From a checkpoint of a small transformer trained on Wikipedia.
Size: 9 heads of 32, MLP 512 SwiGLU, vocabulary 8192, 7.89M parameters.
Training: a variant of Muon for these matrices, 122M tokens, 14942 steps.
Each number is 200 + 40 x the weight over its row's rms, rounded and kept within 0 to 999. Layers, rows and columns count from 0. The size before them is the row's rms in percent of the matrix's.

# k: layer 6 attention key, 288x192, rms 0.0666, rows 242-278, columns 96-143
# q: layer 6 attention query, 288x192, rms 0.0663, rows 243-279, columns 96-143
# v: layer 6 attention value, 288x192, rms 0.0877, rows 224-255, columns 96-143
# o: layer 6 attention output (transposed), 288x192, rms 0.132, rows 224-255, columns 96-143
k242,100,189,257,229,202,198,159,166,223,227,201,136,249,189,160,170,203,198,178,196,164,215,168,184,219,147,146,141,247,175,191,206,259,211,179,186,195,187,255,230,264,185,240,232,155,261,122,217,219
q243,107,191,160,190,212,218,179,220,191,189,122,280,162,249,186,191,200,226,186,255,224,188,157,202,169,179,264,124,229,273,274,219,182,229,233,213,218,170,272,151,206,150,166,169,219,236,136,128,126
k243,103,197,195,240,232,201,163,266,247,232,192,168,247,208,233,202,148,202,242,275,264,268,231,214,180,235,287,191,211,174,247,219,242,225,289,275,188,227,264,221,218,137,175,89,153,243,184,179,165
q244,106,209,286,161,158,204,323,271,183,231,238,280,242,220,183,222,168,228,174,232,157,166,189,137,242,243,177,130,172,199,154,262,134,156,172,116,274,247,206,200,193,195,206,193,184,158,160,198,200
k244,100,215,186,176,185,247,212,248,245,262,318,235,158,267,151,289,185,222,198,183,216,157,205,212,194,184,228,198,200,217,210,159,202,233,236,154,255,169,200,196,180,235,134,158,228,176,138,129,169
q245,107,215,204,148,267,166,218,237,205,197,175,158,220,141,197,229,186,186,170,152,247,162,166,245,230,215,243,213,188,208,194,184,241,192,205,203,138,250,190,211,203,165,199,269,197,166,139,196,175
k245,104,188,194,248,209,186,163,193,207,160,164,215,181,184,237,220,187,163,161,230,278,218,183,184,176,229,155,134,210,155,181,183,150,196,179,184,190,107,179,250,127,260,212,279,159,190,255,200,169
q246,095,226,195,229,260,172,205,201,179,110,132,196,205,176,181,233,203,159,256,219,171,174,189,197,207,276,194,245,190,212,176,200,188,240,218,151,217,192,153,201,189,183,141,233,267,155,258,178,227
k246,092,203,193,202,237,292,205,249,210,241,187,155,190,199,198,246,291,185,230,133,239,234,180,194,187,110,245,219,167,131,206,140,178,205,233,189,179,204,249,268,162,174,146,203,177,199,208,275,229
q247,111,129,221,244,225,189,130,178,202,201,191,184,157,177,155,277,176,128,174,191,196,219,238,225,226,180,192,184,161,211,237,171,248,117,210,230,146,142,190,150,225,297,113,227,251,187,197,202,202
k247,102,166,218,220,176,203,245,227,146,221,211,234,204,124,229,240,180,184,182,215,154,141,212,171,159,255,199,192,219,284,253,221,224,165,267,215,175,191,261,218,177,238,250,220,230,192,187,175,196
q248,109,210,148,250,160,198,179,180,190,241,220,205,174,238,220,226,166,262,203,172,201,239,206,232,204,194,195,211,246,175,216,181,208,230,264,290,97,310,244,225,215,188,162,169,197,221,186,221,153
k248,109,233,191,162,107,245,183,204,212,161,189,198,231,183,205,220,164,230,201,232,190,246,209,265,132,99,178,238,205,238,217,243,196,179,169,264,165,228,200,244,112,225,312,189,205,179,157,228,220
q249,103,197,185,239,198,248,175,160,207,257,257,214,214,187,157,163,122,163,244,290,264,202,180,217,241,94,220,215,176,287,74,164,170,220,265,224,161,182,211,148,216,232,182,230,151,245,167,139,216
k249,097,150,139,188,151,280,196,190,192,240,124,265,220,190,206,332,201,187,192,194,214,207,241,150,255,222,222,234,178,246,197,176,205,228,240,166,170,230,160,161,194,243,231,178,218,212,228,231,181
q250,100,183,140,165,238,174,162,210,215,188,219,142,221,182,240,244,157,174,185,181,188,270,207,169,233,184,261,233,109,242,209,239,221,255,196,216,188,208,184,207,92,286,151,222,153,226,163,204,131
k250,096,183,225,180,214,234,163,213,232,171,224,169,196,219,200,142,154,181,275,139,203,245,166,155,156,119,185,212,289,84,249,174,179,170,196,235,179,164,153,249,179,105,220,203,78,131,217,244,161
q251,105,202,209,209,199,246,198,161,224,202,251,200,146,289,113,263,125,217,192,189,204,205,191,175,188,205,210,77,179,250,182,150,199,209,213,140,249,201,142,200,144,163,196,222,147,220,210,266,163
k251,096,174,178,180,221,226,161,189,180,223,265,179,202,218,173,191,211,249,241,206,197,253,184,116,181,217,210,204,200,248,232,207,221,172,177,156,283,121,203,229,156,207,207,220,191,224,223,204,230
q252,100,215,179,189,207,173,203,211,267,167,282,226,161,172,240,185,244,169,150,206,155,185,177,189,229,180,229,217,233,214,174,138,206,167,187,239,226,212,304,172,180,259,177,231,274,259,201,196,156
k252,097,183,182,177,174,148,187,244,230,78,238,264,254,223,251,243,262,218,228,181,180,128,167,185,194,202,243,217,193,178,200,183,174,201,233,250,215,256,214,182,223,205,222,279,243,275,237,232,254
q253,094,246,183,197,236,210,251,168,171,211,162,209,197,225,246,200,172,226,189,127,127,194,316,208,197,134,194,204,199,210,233,152,151,253,283,179,162,164,211,181,129,196,182,336,167,230,221,207,194
k253,096,193,188,163,215,170,184,163,186,187,180,245,255,227,268,164,188,212,179,170,221,197,238,193,199,186,150,255,176,208,196,189,220,219,240,216,158,214,206,218,111,262,143,162,162,178,327,201,154
q254,095,236,197,203,216,226,186,168,193,206,257,168,219,206,275,223,164,203,179,229,262,158,195,285,225,197,213,153,181,228,169,240,235,229,235,196,216,147,174,216,170,170,148,164,202,213,169,225,176
k254,093,238,200,206,214,203,151,215,204,194,200,162,146,205,166,247,188,247,188,260,206,227,192,241,156,175,142,263,234,151,169,196,186,309,187,207,249,157,185,205,230,245,170,198,247,165,219,197,99
q255,101,216,239,154,240,201,207,203,145,272,190,222,265,134,188,213,199,168,189,160,186,181,196,208,166,256,230,252,237,203,243,250,234,193,244,228,195,202,149,255,185,264,219,182,188,229,154,123,205
k255,101,209,193,222,169,249,247,192,262,203,193,209,178,172,272,248,209,148,152,153,195,180,129,189,199,226,217,190,248,245,165,236,220,182,133,246,225,171,166,195,199,138,187,116,180,181,214,270,176
v224,090,225,223,246,189,236,184,171,190,249,255,193,181,160,218,194,157,238,203,225,206,228,153,292,217,204,177,230,250,227,141,138,251,143,170,190,185,193,153,258,163,218,224,177,180,223,169,165,169
o224,098,188,190,227,171,224,206,199,215,155,141,260,170,196,194,285,134,165,278,188,126,146,248,229,139,141,253,239,171,248,211,201,222,219,212,211,177,184,191,210,263,225,177,221,173,182,188,187,119
v225,099,154,246,235,217,210,148,116,233,186,200,141,233,202,269,255,137,163,161,226,244,236,134,265,282,249,261,230,246,228,159,216,216,196,165,231,198,187,211,189,200,200,127,223,212,215,208,233,172
o225,106,194,195,219,154,195,187,163,222,191,151,190,157,215,222,181,227,265,235,136,256,230,176,200,166,182,123,213,147,158,117,168,169,185,196,227,224,268,256,150,218,228,225,278,237,198,258,216,178
v226,094,186,325,175,184,190,114,204,294,245,254,246,166,199,219,172,165,243,177,258,123,227,227,162,168,251,246,167,116,189,179,126,184,198,121,223,305,228,232,261,183,299,118,179,224,173,182,236,210
o226,107,231,180,222,191,109,194,202,164,202,140,106,215,145,252,155,188,195,233,153,254,221,201,210,264,218,187,210,235,230,220,213,174,166,203,196,118,211,183,209,218,149,178,210,218,207,149,241,254
v227,096,186,163,224,127,200,248,137,154,238,112,215,246,255,172,233,173,133,184,222,177,205,189,169,226,252,198,192,194,173,274,184,195,232,150,286,210,236,273,226,216,216,215,256,187,242,195,250,217
o227,104,192,256,235,205,160,201,238,164,164,191,178,179,147,163,162,270,138,213,216,158,238,220,147,207,144,198,76,189,240,99,222,272,147,201,125,222,112,216,230,224,196,204,166,210,193,81,197,204
v228,096,213,214,162,235,121,151,195,195,240,214,159,232,208,210,198,213,230,178,244,124,168,150,239,237,219,220,187,248,232,176,164,167,252,226,241,142,200,277,206,206,203,195,185,217,216,237,212,222
o228,108,252,193,263,218,163,203,150,140,177,113,145,158,257,192,211,221,151,161,128,216,212,214,142,156,195,170,226,155,177,228,153,153,256,209,213,81,244,151,177,284,210,180,174,207,177,208,223,225
v229,095,154,157,204,244,180,193,185,149,239,237,258,245,240,179,202,169,157,275,240,186,252,179,209,189,228,224,153,255,199,183,249,252,156,165,158,211,283,242,203,202,159,207,204,212,229,131,166,215
o229,105,251,202,173,204,194,179,209,229,101,185,197,122,208,173,270,196,158,162,173,156,205,137,196,225,194,248,213,204,162,175,207,183,237,305,253,210,221,196,247,223,232,206,228,190,135,230,211,175
v230,088,232,175,250,189,233,194,255,313,163,190,195,202,282,255,185,209,190,208,209,228,179,195,141,143,171,171,214,173,264,250,202,225,160,220,204,191,175,213,203,201,149,152,172,146,137,234,119,198
o230,097,204,192,242,240,222,274,157,218,127,179,278,197,234,254,148,183,264,126,196,171,181,184,266,221,178,179,216,152,171,234,188,147,193,136,178,169,136,225,243,181,231,285,174,250,140,244,254,238
v231,098,197,280,217,198,161,191,203,133,285,226,219,238,209,224,137,197,232,141,159,172,174,149,242,224,163,165,225,198,154,226,168,178,184,221,155,122,196,206,172,219,196,108,240,228,218,210,177,140
o231,104,153,188,179,191,158,183,311,194,269,109,194,234,188,174,221,179,205,203,152,174,162,196,203,215,239,180,303,182,187,164,196,148,202,133,146,192,158,196,214,183,276,282,187,177,179,126,144,198
v232,089,231,216,189,183,128,169,169,180,95,277,189,160,130,216,230,154,222,212,141,249,203,234,160,248,188,183,230,206,233,154,144,175,175,190,205,232,233,201,225,227,176,228,236,251,210,213,184,156
o232,097,253,203,163,160,194,238,234,206,254,224,248,199,155,181,224,251,192,169,250,199,131,147,232,205,209,214,190,265,213,183,274,263,173,265,233,274,209,188,159,189,263,173,142,262,203,258,205,225
v233,093,218,160,167,219,201,153,207,165,200,170,195,227,228,174,203,256,182,260,226,162,242,236,242,200,176,186,162,147,250,170,217,224,203,248,202,163,168,276,237,137,257,186,163,208,275,229,183,246
o233,100,102,233,296,173,147,158,269,151,254,205,168,184,200,215,193,257,173,126,189,182,228,175,130,176,192,269,220,219,211,240,200,188,236,140,256,125,214,174,190,208,211,212,242,171,217,148,173,220
v234,102,103,205,232,194,240,227,227,171,166,213,159,243,239,176,251,121,87,215,221,172,221,175,284,172,208,151,228,203,196,199,191,262,205,245,181,209,170,129,230,240,230,204,157,105,171,245,198,221
o234,104,168,181,258,174,213,183,195,269,180,175,266,154,210,235,204,259,148,215,201,208,170,195,319,159,312,225,244,224,180,191,156,219,217,214,160,181,215,254,192,218,216,239,227,170,282,229,121,185
v235,102,165,208,204,218,206,217,189,184,179,225,186,193,147,118,180,265,292,194,218,238,232,186,178,206,177,194,136,198,220,171,226,183,168,213,219,179,258,221,195,188,142,168,219,120,205,187,223,191
o235,104,231,181,203,310,223,260,187,230,230,223,230,224,205,169,207,250,186,230,173,172,214,122,123,210,247,198,226,176,210,157,189,241,193,188,176,255,162,122,173,185,184,162,152,233,188,203,204,166
v236,098,233,261,241,119,198,162,138,214,222,246,115,246,222,170,186,177,188,238,193,229,188,188,182,158,215,214,161,112,164,280,214,206,225,184,211,251,181,193,190,260,251,209,244,217,238,222,153,251
o236,112,164,192,172,228,193,219,249,219,275,153,260,228,221,225,171,208,187,206,240,164,201,205,237,189,214,172,167,229,169,194,182,206,149,239,183,225,207,172,203,245,195,248,192,224,248,155,227,247
v237,097,212,149,182,235,292,220,222,139,275,235,239,203,195,193,217,219,237,174,238,255,139,161,60,177,214,207,189,158,154,242,198,226,232,182,184,204,263,199,211,183,189,158,176,183,264,186,244,229
o237,111,164,221,232,250,252,175,164,211,194,160,216,182,189,178,162,133,187,223,213,263,123,146,176,188,162,226,161,201,163,126,262,204,125,245,250,187,159,167,144,178,208,272,175,171,200,142,137,203
v238,094,155,281,219,225,112,179,173,214,184,158,153,203,202,179,216,215,221,241,207,217,232,230,142,215,180,217,198,245,175,274,169,179,236,169,216,215,340,199,218,224,130,204,217,142,218,211,192,223
o238,102,238,174,178,214,276,214,211,122,183,147,252,166,247,185,151,196,140,223,189,197,185,227,150,260,210,236,204,162,234,176,123,185,240,213,162,203,166,189,168,206,169,252,157,185,206,225,144,186
v239,095,201,320,126,162,155,226,168,229,253,176,221,173,198,208,220,226,217,283,269,201,222,193,165,159,171,208,152,168,200,210,152,170,167,167,177,243,174,188,182,226,222,206,164,78,212,187,225,206
o239,103,208,204,187,211,218,233,227,220,219,215,210,220,170,156,189,150,189,224,168,198,242,218,126,177,115,216,147,233,190,279,183,143,169,188,259,251,137,211,207,164,188,217,174,226,277,210,141,184
v240,099,163,179,176,182,220,185,177,200,142,159,219,202,174,183,263,185,199,127,199,225,196,201,231,153,158,175,188,220,227,269,164,283,175,225,183,220,177,240,301,260,190,231,222,161,192,233,212,161
o240,106,220,221,189,177,287,145,113,156,315,269,169,225,261,239,110,165,155,137,163,177,204,167,161,224,206,192,194,185,228,119,167,189,220,179,158,226,227,235,185,184,153,173,200,205,132,211,159,258
v241,100,146,208,221,181,173,170,191,170,137,191,179,115,191,129,180,213,140,216,169,200,241,214,113,174,141,134,211,252,175,237,221,112,205,211,285,253,181,201,172,204,211,226,201,185,153,193,213,132
o241,115,265,233,151,180,194,254,177,146,188,258,205,262,214,174,200,198,214,271,241,183,133,225,113,287,150,189,241,207,181,125,266,241,149,156,146,231,258,175,133,188,166,186,229,179,186,251,208,245
v242,095,205,256,115,240,220,212,151,231,177,150,286,187,238,165,195,144,154,108,177,179,230,245,141,106,143,183,169,190,246,216,242,186,176,182,219,223,176,165,187,242,196,240,220,242,170,250,186,250
o242,104,276,183,211,197,276,231,221,233,259,247,182,194,214,177,189,189,188,225,256,174,143,233,224,210,144,189,236,154,188,118,273,203,143,174,199,201,260,186,177,213,141,260,148,214,167,181,213,235
v243,097,200,232,199,164,166,189,241,178,215,216,190,165,193,214,179,255,244,173,237,154,185,176,273,225,219,261,190,181,210,246,149,191,150,272,181,177,180,261,233,269,182,241,233,262,234,256,198,272
o243,112,174,212,187,159,147,207,143,197,177,174,174,235,184,214,145,222,184,262,202,210,261,169,213,178,229,279,254,196,170,194,191,213,217,102,247,227,163,163,228,176,199,173,171,207,159,227,223,159
v244,092,90,212,186,159,164,209,194,220,202,192,177,231,222,217,163,282,133,136,127,222,230,235,232,179,209,213,247,199,156,186,145,203,245,218,207,131,186,214,222,176,153,193,232,174,174,197,254,253
o244,107,170,160,195,159,199,178,203,186,219,148,248,137,219,159,233,169,229,213,150,219,209,170,12,194,181,245,169,187,193,236,190,204,238,209,214,209,207,261,217,269,211,254,240,124,193,227,224,146
v245,100,189,182,195,222,179,118,194,201,231,156,121,168,230,211,249,150,221,176,155,148,254,205,148,273,177,166,199,214,211,186,201,272,206,210,305,90,279,140,220,174,231,184,217,126,208,240,171,142
o245,108,181,198,145,275,189,182,267,225,216,161,179,187,190,188,89,220,233,231,257,272,160,217,279,131,189,293,204,160,208,225,200,182,228,239,199,314,265,190,195,168,168,158,291,127,190,250,278,182
v246,090,189,217,136,192,148,282,196,153,237,243,165,224,242,213,170,205,143,142,178,224,156,144,203,233,137,206,297,141,142,200,204,205,225,231,212,218,193,206,242,117,220,154,183,157,195,137,172,275
o246,100,196,273,203,179,208,120,235,235,206,184,220,197,303,234,193,231,202,267,198,114,216,115,135,187,133,174,158,241,175,177,244,189,284,193,221,244,183,260,193,254,234,272,185,182,206,169,158,254
v247,097,228,142,202,221,231,219,203,189,225,122,210,142,255,136,225,294,144,155,212,245,231,136,148,139,268,175,116,257,197,208,178,176,192,275,170,185,171,106,214,174,186,215,156,235,211,222,150,282
o247,105,194,244,171,211,182,130,137,256,145,262,202,173,175,200,120,276,200,214,144,194,190,261,197,167,165,198,216,128,267,178,223,174,174,180,203,222,234,229,219,206,273,231,175,100,237,211,257,140
v248,095,190,160,158,253,200,264,251,174,216,192,137,220,127,205,214,213,102,190,167,201,197,216,200,233,132,208,215,197,256,186,195,215,229,215,207,230,258,306,166,141,250,191,219,259,139,207,160,165
o248,098,272,114,254,167,159,158,139,157,147,224,261,184,216,223,229,203,232,165,248,221,269,212,228,130,264,112,129,232,169,157,228,188,208,157,108,177,241,181,252,150,164,234,218,219,203,154,160,196
v249,097,196,153,238,151,227,180,214,175,254,184,212,169,217,199,226,219,129,181,169,203,209,151,239,159,327,277,212,188,220,222,201,235,241,191,207,209,200,179,209,148,253,181,240,166,101,194,235,190
o249,104,179,177,187,239,70,177,163,217,183,235,166,211,194,199,214,238,170,236,201,187,172,213,263,226,120,207,190,210,178,181,200,188,104,176,225,136,229,298,224,198,211,158,164,238,245,219,212,195
v250,100,242,183,264,153,204,165,203,251,173,116,211,153,235,172,206,243,254,166,228,168,188,199,248,173,220,183,231,175,155,192,204,154,137,277,161,227,237,191,223,204,245,105,246,192,198,216,238,204
o250,113,179,192,241,202,121,276,145,178,206,232,117,138,179,212,201,241,164,170,135,201,232,205,219,235,211,255,227,217,175,193,232,232,173,196,127,295,202,203,202,240,223,236,178,206,139,155,232,163
v251,099,263,249,212,147,192,206,187,209,208,146,185,277,217,200,165,269,173,249,263,182,219,189,257,192,213,167,133,186,188,158,254,201,202,219,224,304,172,271,152,223,160,241,246,266,204,249,240,258
o251,106,216,199,248,275,168,176,153,215,183,235,151,214,228,151,193,210,180,225,173,148,266,210,113,149,195,114,199,247,223,235,192,284,221,208,209,218,222,184,172,241,205,232,244,217,180,167,129,199
v252,095,213,174,177,237,156,215,231,134,233,191,194,275,185,231,155,251,212,165,171,223,252,177,156,105,211,164,127,251,170,291,161,234,160,149,216,261,264,183,182,144,188,203,194,159,223,270,259,158
o252,108,203,245,117,180,192,181,203,154,176,207,241,206,258,188,212,102,226,265,221,178,166,216,158,141,191,200,195,188,219,207,202,160,157,262,146,198,123,202,220,225,178,228,172,166,247,180,196,171
v253,098,197,194,160,184,191,205,186,277,218,264,152,217,263,174,218,228,182,192,183,182,245,252,196,232,209,172,188,216,180,164,179,225,184,258,169,190,113,213,162,136,227,167,186,215,223,207,196,186
o253,103,188,171,234,246,191,81,238,153,77,143,152,200,186,304,225,185,143,255,236,188,121,121,122,201,184,219,216,183,163,248,198,241,202,212,246,96,165,208,195,261,244,189,202,200,194,218,214,223
v254,095,254,154,216,184,227,261,165,168,245,221,242,188,219,196,182,262,144,209,178,238,226,175,206,181,227,184,206,166,203,182,160,208,187,248,177,175,173,151,164,200,167,173,222,168,195,234,202,221
o254,104,153,265,220,172,184,83,167,205,225,196,304,186,235,220,230,147,264,143,171,153,238,173,266,151,202,212,182,224,269,231,247,222,190,192,163,151,212,233,228,177,206,217,229,140,224,111,181,113
v255,096,249,218,264,126,196,122,155,230,208,229,225,236,201,226,200,252,165,134,140,273,224,217,121,192,238,178,220,171,177,211,150,248,218,159,192,174,173,185,172,172,219,172,196,221,136,205,219,180
o255,105,175,176,172,218,140,188,243,149,235,202,236,137,122,232,224,177,195,185,191,230,203,234,206,147,137,184,194,161,185,207,215,168,180,233,164,228,173,185,183,200,187,168,196,216,208,245,210,243
q256,087,235,182,225,208,154,119,137,175,254,206,191,177,185,198,136,208,188,223,179,214,210,237,207,176,160,170,255,209,267,158,224,183,225,288,130,241,234,160,211,169,237,237,192,254,228,172,202,225
k256,091,216,197,206,220,248,208,237,147,164,161,227,241,247,180,228,220,171,115,122,187,249,234,190,168,169,157,253,177,209,184,232,215,257,262,286,210,212,142,154,265,153,249,283,136,234,174,220,172
q257,089,168,149,131,261,195,158,186,224,233,244,125,162,201,213,214,293,173,265,134,157,220,176,223,197,167,295,279,155,183,218,205,227,180,222,230,185,172,203,229,201,217,181,144,242,170,169,132,147
k257,094,272,172,217,163,300,186,172,189,194,146,265,205,232,221,204,202,175,226,193,179,157,224,205,252,147,214,212,239,196,230,160,109,233,214,278,174,181,209,210,192,224,208,146,194,123,242,218,236
q258,078,166,206,200,150,152,242,247,150,151,242,168,213,225,205,201,219,194,190,226,211,222,167,210,188,270,226,203,250,277,195,232,269,318,212,210,234,167,136,219,191,219,166,113,225,220,208,173,178
k258,089,213,165,189,163,160,182,200,177,163,177,267,156,216,140,183,213,235,239,199,214,161,198,216,294,196,173,171,104,311,170,211,223,173,220,198,216,270,179,213,213,214,203,240,119,148,206,176,191
q259,082,201,179,250,228,252,217,230,130,265,245,214,215,111,263,257,144,243,205,229,207,234,127,172,164,162,195,205,194,170,192,232,190,195,236,249,126,190,295,173,176,212,122,221,236,175,221,178,248
k259,083,210,167,241,175,214,194,226,253,136,187,226,231,197,202,281,154,205,192,217,199,193,288,253,215,285,148,178,162,185,186,160,220,205,242,205,233,139,190,203,194,196,128,208,206,165,186,252,258
q260,091,175,137,166,158,175,167,247,239,189,207,144,189,199,198,257,291,201,206,253,178,220,213,244,209,208,232,202,209,217,234,132,187,151,151,157,230,257,94,147,237,173,156,212,205,189,173,180,214
k260,083,235,258,208,134,179,214,186,206,160,157,248,214,152,179,184,154,238,148,220,211,254,216,195,203,196,167,224,190,178,222,242,210,168,167,178,205,169,218,290,178,173,145,253,187,156,164,246,184
q261,092,186,211,213,205,175,189,188,221,197,243,197,223,163,170,210,228,206,167,225,231,213,248,168,174,157,245,158,234,269,256,331,223,204,305,219,137,152,236,230,199,235,193,187,145,183,121,233,250
k261,082,225,303,251,168,245,225,213,183,257,173,159,206,187,211,172,124,247,276,188,212,177,171,174,215,177,212,148,192,236,179,177,188,182,118,263,118,240,230,156,173,156,238,294,199,152,174,254,154
q262,088,175,211,238,211,208,156,236,170,245,136,207,229,234,211,204,205,179,170,173,233,209,241,214,150,275,236,198,214,240,188,197,235,238,227,230,144,158,253,245,207,202,162,157,233,215,214,246,233
k262,092,168,174,236,213,156,193,199,160,191,226,175,252,197,157,181,157,111,201,209,195,204,250,156,181,249,177,213,159,258,163,209,214,151,132,145,177,187,242,146,180,210,195,154,145,171,206,232,195
q263,085,213,194,229,156,171,200,237,160,171,174,138,187,195,173,169,177,191,201,194,186,265,201,236,165,159,168,221,237,240,215,143,230,200,188,131,167,136,210,224,158,170,199,215,234,269,191,159,194
k263,098,233,175,266,198,159,163,217,158,280,298,190,209,189,161,84,227,222,235,195,199,220,163,201,177,189,189,126,213,196,177,206,145,233,217,200,156,205,246,142,230,146,180,191,169,207,196,164,199
q264,097,277,121,312,203,199,231,249,216,236,185,171,206,213,202,186,273,160,127,223,190,178,140,275,162,209,278,178,241,217,130,197,231,140,197,185,191,148,228,202,154,203,116,232,169,183,207,251,214
k264,087,163,250,234,255,204,222,154,208,212,278,239,161,250,155,290,157,149,294,212,228,170,155,139,179,194,149,161,184,227,186,173,206,169,188,189,182,183,268,185,194,225,157,161,115,183,145,241,154
q265,085,157,160,218,149,213,165,210,198,191,203,224,244,197,152,227,229,221,145,259,190,102,220,138,134,234,189,205,242,239,208,182,251,155,199,229,157,251,247,189,169,178,185,225,243,171,239,156,302
k265,082,185,222,199,185,168,266,288,198,161,260,164,157,261,204,214,194,159,171,227,212,217,245,136,255,236,210,214,243,161,193,151,277,207,179,224,174,224,227,217,280,151,214,247,178,195,245,121,104
q266,097,234,151,194,186,200,168,177,154,170,207,252,186,213,196,177,200,202,151,111,176,119,245,209,330,180,182,171,230,208,256,292,207,166,199,223,261,166,180,165,160,189,199,245,205,217,236,206,232
k266,092,167,188,229,141,176,210,193,264,124,151,177,190,182,159,208,169,206,204,182,190,202,159,131,191,145,255,213,271,216,191,237,219,220,186,213,207,220,197,218,166,209,265,263,168,238,225,250,220
q267,098,221,225,155,212,215,139,125,264,205,250,151,268,209,207,185,203,181,183,194,204,232,218,133,195,150,161,206,207,215,78,205,246,201,176,224,170,198,173,200,204,255,158,230,150,218,212,81,196
k267,090,178,156,202,235,186,186,226,181,178,235,179,182,207,203,195,124,108,181,143,159,190,210,194,229,123,230,273,190,260,190,162,188,173,285,225,191,147,187,178,201,152,133,154,200,276,198,130,207
q268,084,264,193,181,166,124,177,134,242,216,198,200,177,255,189,188,167,241,207,165,212,164,214,232,199,176,216,215,285,254,185,199,208,250,171,125,247,232,161,132,217,252,182,155,173,176,238,151,196
k268,088,209,210,199,266,252,208,189,203,193,193,214,258,170,116,251,229,213,112,241,294,146,234,184,225,178,158,159,174,186,217,222,251,163,251,146,195,237,185,152,172,248,187,214,236,206,221,172,224
q269,080,186,161,219,189,161,235,180,221,186,196,146,223,175,225,135,220,303,228,167,194,218,235,207,197,146,207,223,250,138,186,185,190,226,142,186,191,130,211,189,181,246,259,242,192,259,228,179,165
k269,092,219,175,247,205,189,229,195,245,193,168,169,207,251,186,151,218,161,216,273,208,170,176,172,233,197,138,112,227,228,153,208,224,177,205,110,188,148,227,262,154,127,186,204,210,251,153,189,246
q270,097,225,161,208,206,194,219,182,184,162,125,298,252,172,228,238,135,206,190,220,207,189,280,105,189,264,180,199,145,164,221,238,279,170,244,161,242,176,208,204,207,196,177,242,138,224,205,251,210
k270,088,192,152,257,197,205,174,166,171,166,213,133,199,233,167,255,194,262,170,220,253,294,194,169,256,228,159,149,207,221,196,157,220,219,197,246,220,192,184,161,146,242,214,256,173,243,212,182,215
q271,094,228,181,243,194,228,167,211,166,155,258,210,266,223,231,166,179,151,187,154,249,169,204,105,249,154,182,221,246,208,217,241,201,225,267,183,175,189,233,210,211,233,161,202,225,225,194,314,212
k271,093,241,167,289,260,216,192,213,143,199,184,204,230,151,222,267,166,189,212,291,177,202,186,185,205,210,187,204,186,171,177,190,210,178,206,206,152,186,228,189,159,195,219,207,286,234,230,308,209
q272,096,209,268,217,271,205,254,138,130,189,246,166,150,205,197,179,208,259,216,202,292,160,218,232,174,125,133,247,215,184,207,190,174,190,189,268,130,228,308,176,183,208,189,136,256,243,157,248,149
k272,102,177,196,192,184,195,239,201,193,171,141,228,233,145,202,191,239,152,201,212,213,185,195,167,146,194,220,233,232,160,134,235,173,256,243,165,104,168,207,219,219,210,254,194,205,295,146,231,216
q273,090,258,228,185,294,213,128,172,138,184,151,156,190,201,272,230,268,159,194,165,159,209,188,235,258,212,135,189,215,206,152,155,186,209,183,158,204,169,217,200,172,154,199,168,214,217,192,151,148
k273,089,172,187,139,151,161,168,115,191,228,121,182,204,223,241,193,160,262,197,217,154,240,161,177,229,234,255,253,258,178,178,196,157,141,133,142,180,187,174,221,253,183,225,146,231,233,276,166,197
q274,090,185,187,191,315,207,176,165,239,203,229,248,213,146,177,192,216,248,154,170,177,224,232,304,134,192,175,258,188,191,269,216,184,202,156,170,176,226,214,214,129,211,190,99,136,200,262,184,184
k274,094,256,207,293,209,211,146,219,190,203,198,218,183,213,236,199,225,137,200,138,258,212,233,197,174,157,204,230,232,227,151,202,215,203,224,195,220,210,238,160,198,264,259,198,90,188,156,284,248
q275,090,288,199,190,124,132,152,212,256,233,194,243,120,161,154,198,187,222,209,180,231,197,150,176,205,189,105,216,146,128,186,201,203,205,160,283,263,194,140,219,157,254,189,217,202,214,206,215,145
k275,096,212,211,134,141,151,144,192,209,120,167,215,193,191,217,185,193,192,224,159,205,266,188,111,230,167,222,229,126,168,199,277,177,277,197,188,200,105,221,203,109,231,178,214,193,203,169,240,146
q276,089,201,223,168,168,259,188,162,173,228,172,218,265,204,212,214,177,165,123,234,218,211,251,211,211,223,159,186,119,175,222,245,152,241,205,113,233,166,208,270,182,250,208,165,223,149,260,290,182
k276,086,239,163,135,166,213,184,189,193,188,180,208,215,240,200,224,247,194,153,161,149,163,165,138,235,300,236,192,250,204,167,198,254,238,194,213,155,176,145,160,101,206,224,223,168,249,247,154,138
q277,094,211,144,175,158,223,156,171,188,181,134,149,208,161,192,229,222,186,205,223,182,189,178,247,203,224,170,120,205,239,217,170,246,224,244,207,177,227,149,202,172,168,235,208,193,165,177,261,194
k277,089,196,190,163,208,276,261,218,231,70,161,147,261,241,196,215,199,172,142,158,192,213,149,250,223,128,233,248,228,264,207,165,144,271,151,200,224,224,168,198,181,135,262,143,215,198,211,260,167
q278,100,251,203,180,206,232,194,202,247,198,179,221,215,208,212,205,206,147,190,186,147,238,170,250,135,181,272,153,178,217,151,209,287,137,173,189,180,254,131,117,213,130,179,168,183,195,221,180,232
k278,092,223,251,216,160,153,152,239,198,198,194,151,197,245,162,157,181,145,148,184,242,213,217,324,252,204,187,160,157,120,229,189,175,201,216,234,286,173,261,155,308,123,228,212,118,245,144,152,250
q279,096,215,189,250,253,206,173,225,111,165,201,144,147,181,217,211,232,209,220,177,225,177,195,229,236,196,103,188,160,253,195,275,210,169,217,231,199,225,192,187,234,252,251,170,144,194,140,171,161